config.yaml
n_layer: 14
d_model: 192
n_head: 6
n_kv_head: 1
head_dim: 32
d_mlp: 512
vocab_size: 1531
activation: "geglu"
norm: "rmsnorm"
norm_place: "pre"
norm_eps: 1e-06
positions: "rope"
rope_base: 10000.0
rope_fraction: 1.0
qk_norm: false
attn_scale: 0.177
bias: "none"
tie_embeddings: false
parallel_block: false
init: "uniform"
init_std_qkv: 0.04
init_std_o: 0.0496
init_std_up: 0.0572
init_std_down: 0.0572
optimizer: "soap_variant"
lr: 0.00614
weight_decay: 0.0
lr_head: 0.00719
grad_clip: 0.5
warmup_steps: 200
schedule: "wsd"
decay_fraction: 1.0
decay_shape: "linear"
final_lr_fraction: 0.0
batch_tokens: 32768
seq_len: 1024
doc_mask: true
train_tokens: 153500000
steps: 4685
dataset: "wikipedia_en"
Each number is 128 + 32 x the weight over the matrix's rms, rounded and kept within 0 to 255. Layers, rows and columns count from 0. Numbers have three digits each.

# q: layer 10 attention query, 192x192, rms 0.0401, rows 26-31,58-63,90-95,121-127,153-159,185-191, columns 0-95
# k: layer 10 attention key, 32x192, rms 0.0399, rows 25-31, columns 0-95
# v: layer 10 attention value, 32x192, rms 0.0399, rows 0-2, columns 0-95
# o: layer 10 attention output (transposed), 192x192, rms 0.0495, rows 0-2,32-34,64-66,96-97,128-129,160-161, columns 0-95
q121:067106114127111155168105145073137144163111125172153111118131093178154045145138141171199116070174094153146133064160101138084108178144114177107217056077126160122127108056140107109102145103148103174137139197144180151197073111204081116093129190120119145150096064094106117150156156189098086114
q153:131132110102116182154103156174165081060148084105134103111167108045113125107114082097142126111084121140151153160113106123136056153116189193089229103118133082083130115111153153092094048132078114107101115154121103091124067145141087135144133146110194119112105122121139139085164137204153158167
q185:070079143142124127121109062129091155170095087108170110095149171142092161163120118078096146062130077108105175109136118134080129185149120159127115147097192072184136121063133130092061064118156110130138090122111143152124083130135184174131171178112141121131197128107108125072123142103131104074
k25:113065116205109096097115118121177145117107105137122072058117113129166138114161103137163108102116142210100167122120126178094072179069116097128140144106133178167096080171136114173119094153122168156145122169127112112107160155153135105081098119079147139096080151174109144199124136068126109101
q26:127121127108131126114143155109155101070161176117130133079135122229100112142196127143097153143150088112132120157124129130095119081112097154079091095141125120148121150145137088141185139153090137151107156154124104150137158109087118124103110148130112118115157109128119137121132100122140144140
q58:174105113105150138126137112114147140110137139134123133149139106114122132117124120121148130152102130129117147102139121149148107111110143183114150096104132168118103115114149129106134115148145113181105156144122107119153144139123155175102117127151173094148124133099161118125130121118124142106
q90:135147122136107129128100116117132098102138137107103130105123105125104155139170101113159146166116128115146114138156154105098123110140115120125135113149105131127102112164170136127109129127145099108113152134094095150119155159124096106134127101162146093156101101137169095122139112141145153146
q122:151127071115101165081085087136153137122158108156140073120110082175124116109203099145097176223101081124084127129140126121124059091142126133094127111156101145114106152180137088137150075116135095178110147140088073165133137154109181148116109161097166066117117160129175177054092123184104153155
q154:125118129102132146110150130117139153092134135166130130107134116183102124162170123113111137144120120145075129108167142131119134105102139175092136121138114152100117137128126142173161116124144112144122122136105103138184130138125131151142109114119076083129126116124125096120131107102128126121
q186:118160099085114135162138147079105120089149111140054098130125109175138107128188151152154165155140094152100100110147133096130132097099132131100116093154111107137126096157117108114136080176110125121096156122146090134140146105116136123150140150170149094152141099180129085140097088099156122144
k26:146205093111165149231207135065166169049168162175118102088195010123070229119215166171084076196164159186087065113147131093109144000155116168139000133114128150192114050101227111064096104095141092052077178112150018196168171173050040087025138112245158083216140194044222139088130147081207158065
q27:142103124132111058112097124132128121117150075101111241168125164145153143121103136103142124097146116099096090174147140087080123105097144119143107088110123079117125112129092155163194151165057088087113130087063113116144150109067144113114112183097117139121177177150136107142122163050175174126
q59:118108133092170123105122112110131122100146118139085181122169131105099173121153100094098137095087132136154157133121144110144128123121132144118146097111133129094109104143101102121115074109108133149127162121104077121118088151145147152101117094104123071122171072119135142202059117125136149079
q91:125123122148122117111120171119148133133117146109130153142179088107125159145130093128170154108115152106154110160117175110083087114096116124085097113082051158113123152156086093135124120162120148125082158091146118144117132124126102095142166103127167063129152109185113116211095075152125114137
q123:091160153175108113119092143076077160126204167119156154211147197207147124127114091122047097158120123107135142171071183072124047137095074131159110137140108074110107166090052122075134139054118076125084126097087147122105208091091085178115082140101087105097132192100152144145095107104119088086
q155:162085154072111072109138145139093120117106165137109171099129085128118140148136146116131098129086163155181111152114131146122146131084117117137125160144078111133154184120134107140112119056112118088154144094140137117163125146128109136139104113135156082118114130134108123181067115071121107105
q187:171113134129123051133140089144152137147137125122160197190136186126105156063103110076072095133155091120138089177131211024140086088120106100157111157133147041170074103108039138142210091097091141004090194065107114118124175098085118098099095123137197097098116123137138120168000201114150141108
k27:148122198135195086101117139105111145173092170146149170221131151086128146133146152169123168101165135082148126141090173115156133190089068082105137179156199099078047073151107173169153141067072151068165089125146165118116198054042158114136109029078104169088126097119111099169138162129076183076
q28:094104178168153147148143153145104084139103158111183110098091092133064075128157102141133129133124138123129149143147130104084135108104157156113135088158097124130199175149127135085120118129132174075167122123151093128162118116113162086171079136127144088081153127181100118141123150135112121161
q60:079089125193039192107064134133114081105158146149096147170144148053077098161135155126172128126089070109105103109122125133114133120143132121134178110166162079137147158091119137133155114148125172112187209153136129126125123091114155139196128142094160121109178141182112173129132142121149136156
q92:097077114164110136094156131145104128174147115142113199118153126124153167118143101100083090153097119099105066138133169105119090183126116080143126146075102169131120138110115173120115172093123107104159086103165113137155120140135131094153100093129100143115121115150124144184153117171036092149
q124:109137127150148145183110163188080100172113119089135164082049148109113089160083161135133124115133124115177105094132113096121143152104150093111142084088153107123175103097147118128124102135155091129105167140117132105098100060134156109134074129185118238102139089137057156108090111155077151148
q156:131132155199132142123130026175133121086118111157095176142128161117114151132112161096134143163145161100147115061125121143071169159174117094119149097123139152124201137131112159147126097124119103131157087167153104089101070141176176092173125084146146163122107117130115113122170139091138137192
q188:123099145140146130065137132157052095100112118092144125099076113115061080129092083178111108100094134157184139126116200093117171136129165170107119127115154123190178089082118085143134143151158151152130175095138154107189138101118127180218080137141146175113153050162069197115143157088069100171
k28:103189097110101161199115222151064113089137115078148026057174123113082149162161105205157119165065162170150100105040112122090136118105100166122106144080140161127125073140150078122162148197144035140064161123079116123136115043140088093103146150162115163152127164111152137084094125169091142154
q29:154194093112093137111102133091065125164139121107136102170159100153099139139214036113183073123134111156152133136130125161101172098170145118161081149144099191142159122234196122136073139207142085149158099119081131134170168109116115064096203113112115156124208200135099125138163149102074204114
q61:095186136124143120128128127104141121071139114110194125118171090173162148171171146148136131082148128145149105113106120136100107133132166134138110142122138160154174149121157151126075168103079140096175075130163139151088129167098098084074156141060129140154169144146143157105170171122132129130
q93:127211116073178114179100144076167136079176187173161095114145109101098147104120115203147144107105091164100131097115078166177165128179196114110135142075142179046143174139122118077162125118108149099122133167141116135133155127131133101061075156154121072144159114115121135102068107148196094123
q125:124198136157131112106085131051078117076137191173127070104103132111133095102251054128093099197111128143147127173116184092152107118144157126098126141116103176111117118169121087134172186136111099142066179137069136164172193149091064131081135095146107083160124154109116094069131155130158145166
q157:153121142141133164119148101150145111098132104070101103122118118153115123123141113146122125149173142143094104115177102104190121147102167160153091155110116103126100096197200087114115133117127137117121135083139109137158155159091077092075143198125202088155159174073159114097124119084181162085
q189:072234067150068097107064085070089082131191144143163063094086072153048117089174011072176093106073175156190126126117168113113151098203160114130110137145108224119160098177124129082162094189167091147148143185132146150167167151146091080113197098114144175113166178128148110143096139121141170145
k29:087131122126099189150168172121113108131118087185123141107055083155177144061132176102103062131171125075101140144188125095132163153128118087122177171121214169150160124161015154136080063098181102080130108110161112147141117123179152138144120157103090137106097149144157106192103138110142165144
q30:108126154136134114068097177117102196064122184142098149153147139087114181147150140141136110131132178123183167143103131111111126138198126086168127126116176157084185102109144133170055094185109157154183108156152141074128132102152110151091085079091144102094101125150143097175052105109139172117
q62:122125113158152120123138078044114103113166176096138125071144153104129096109169097137140099165158088135153120169130154132114117170201144114099170103141109158106164148229184164181110144152103155158146109162147144111124151204188187101038141072116132144168134154177125088165136154146108086150
q94:127134159167164139156109137110106200145119113147089147125172132117102123114135121159082080115120116083150139116089125156119096157144165085100142133165130164100179100166149142158136077175072139104144117136152179134173126081130161141133077136161135084138103151112134141176122132116099084133
q126:072106145142131094088126104123121172130176222125067168166142165157131104059172080181164120171192093109063146074099123184166152109196116107064188098107112148123155124106174154180093083181120124116162128133187116146155153094112139168141091103195077089130137133150153154110166174101129188143
q158:087120118095093124119137078093136092108134112103166168100164146170128108122133142140129117110077108120064159098120119106162088120172087166097150136108129139134091113127151146123132119171101161133152106146153106096118151111111140100137111113123085111079156133143138127122151101174174160077
q190:088170140128157097070068192076089177135165145050083124197175160067118167190177121141129048136148139124164100127188110152092127152157091081158123141142190183130214077094130111146050122210037133148224046171172123175117154128156215144067095147234152072159094101157118179183107148116141142183
k30:136131144057124105157122132126135126131163196061071148137172087131091150121148119135149134191162211129141079158120132107122126097108100173119127152168134087149155096081116118106079132141126056172099102124126180182168120151131099199090104142207131140231069083126119117184156167146126163123
q31:174061134140111172122070111063200129099085089094156132214146125089140106147077144176192131074177181131152089152118097168124192103102073117098199089147106086134107111120106142115029179126066093136128129090121160152098124103136135125120115160134069171138169125149155108164152075152090145158
q63:197101109162159136117118170132142166123091093155103168173108126139210136131123116093152101118144191127085090146110121156109114119107105139191154089153117073080144141133074160116079122083098185148161098072118145143062114099150139137138182132112088191136098158117127113115150090160112119155
q95:125108127093132122091148105140126102122090079163121189169114112095154108122074140141138164145131154131069122166126116160141139086093132104126140095113204084139096151142092124136152155180112135169137106140137144114139153096150130104068150127164125156117102153120146154090080115129068147077
q127:120106131133193070117083119135188125063119149113136142116140100110124144160093173188145152097130182174108120186103103139200144110079087131098175093170164092069099175126072122154105150144136131156137097064160159115142098103177125140125103106152106162107096171153097088140092096144130121090
q159:126140104110197203102116130124143112091116160124109124137139135151144079167137090126128141160120106147098153113120074155148125168131138099132184084137135110131086108121120094106100178181136138161104095107142152186128151156174152154121155118141174149104132145160141178110108100199106120123
q191:174043156177251157142052165134220116079126169159194123173163088063149127156086113170149119113182233151167117165085052138141123075086086182105194072197123137072121189151119165142039131156098146082165121086163208148155089140166120092118144163127067148091113179079142081149180094192083116143
k31:111064167075110136153043179088174175098108094151118122103116084090159169161068129143158063089173199143137185119098104175131093105072135088114195129102116165093114057090116117106018096111165098122170170115217092115143048126137153179151107131155172147085104148082100146175102101132127175132
v0:156108148127164126144143139104166154096162051121191093102204102133131045116171111129105139102149094103169128097159115126087159114116063133147127078132242112165143130072178153101175127088028100131152158098076081185094124158131119125151151081119167137152075104114146120145147165079151142153
o0:159119112105150086125135104134148161110181157140144094086110187191097137106181178142137117153128166135147123137155133158134099161080168038094095090098125127116136157091143095146127139132133140158169127156128173114124058119150069119085145161141113146094114114102133143133120131120152083102
o32:167104136077134128129178120112129096142173140147117154126115073128181041083167110130104122150093202158232110185127110160148128123152138139159153129103107099050118125075165083141151173102113103147099125072094126098137153128170130123125109115142148116208075105111143171107125147106096119113
o64:149119157141122079066158108094133140156151070107136157132160089090099070152163061117169208119114144097115134146130145104108091163077163171149182157153160153152113094092155135156116079115174088118106165139119156092120168193126100132097085119125151153106088064130183164062143092192027139147
o96:069102145074168102113103142138111103138059148137140157129164146171090170145109114113126144109096162131119128101105114126150114128171112113109166100061131206147124186128121120164124125136148154132116126129179101179165143100131099134172160152180132144124138132171112121149136095161051125136
o128:169112126082170120166114143119116135136160160102158121134136129098137103170129102131104122123131153117135103171151109106085199063091162110122136144166153148137139116136167140104114160137091105120174156104122107108160139137153101122181113117098127164104122162158127146117122076136133123105
o160:170136094109103126171109141160092098132043096173162108083101127072216122160098083139112167138153222164128168164189126075163134142114137124093173168113114098161070175129133111081138125132073164194112175159073130110206161021115111059177036112114148107154121027132104104120111163162143074089
v1:150136149124103200136126140073134133174113099122169112145097078100144115172145087129136080132096146182174100118046066124177071092173133187115123077181105105107166163093153137160109079132120178128139114167125097126133144222180104144180123077186116199092143098145104203110156138107107131161
o1:152151205128196117133146164128130097144178137152123120096190125129159115086162174143089100167158154076183141097117106087138165078067096120162080129122124109075097104111112122138093147118173123179144159148126150147152143117116178108120098137128185133112087212108186144145116101131145103135
o33:108125131131096123183135102169130112197128121106112108149140103128166153131117059128153095102118127120164137083154104107086111148136153140171183087114128111103130087192087146111108105094133121140043110113102101088092116167122137126132138101139142087108103115139140111110160135088113152132
o65:058130143110104128080140091128115137120140161080081162112138085180094102153153103161138094099103196159143142110151116151166098135189156158114173127167118101152175105223160153129127092128141136079154109097113107074115122212146115161147110085160147106168127165114131149162102118159094154172
o97:184138126118125118153169050108149136094107121128134162160096108214128135085088154104119174191138094127112036152142169086101118140147100094105130124160122157245047157131123122161131172099109172068108114126120132145154130109119178109170105107126170150130114158174107089097145140126155130133
o129:070074066102148156099085167165114103101131143137173135105118126112142109137099124160152122115092139184027181121106092163153116111117059170170186097081138163084122152093144109163133118166106089127143114160156103133120120124190120167139106147186138149158115054136135125109121072201070127096
o161:177146140167103147116123197083084129173106103124096116164096187120094139108173048052054096132137105088161101132224094112100189112032155050135103132052166136110136141173089093136082167148061114128197185130134187164076119112075095117094061172088141188084094122113142092115115106063182105103
v2:161214164186110091171060153142166086130134131138158162091138105153091116126134126128140178132197104180136106154136102129119168106121096196183147115100197122138172121139082144104107073104158184087129105127088115087103123114120098128141185154106123099105156124167125154142160144083094073127
o2:147065182208128129099146147122158150112105128106111055086172139166167093138078113114108131091130171134124136098150130140164134149135193129113121114131089086117121145116122172149083178130109103151138166140116140112167189153165122079118143108088174112087155065103111110131158184125126146100
o34:170086135125128071125075115165200109168107173089155118109168161119145125177108146130121143126174179160110106107131056108128122085138095107112175119124133083101125111124102150117109109153126143129111153163131108143096118148176119157142162107131135122124122142189128171130109065089160061105
o66:078144185126108138068143148165172137116157087190115101131100133146118137140170138083132148127165144136183112085126116166147105119140112154119147106144181120105108131142129135120151167120194197098144145103126127136122103102181100136109132103101117080119086162088157222136125149166104127187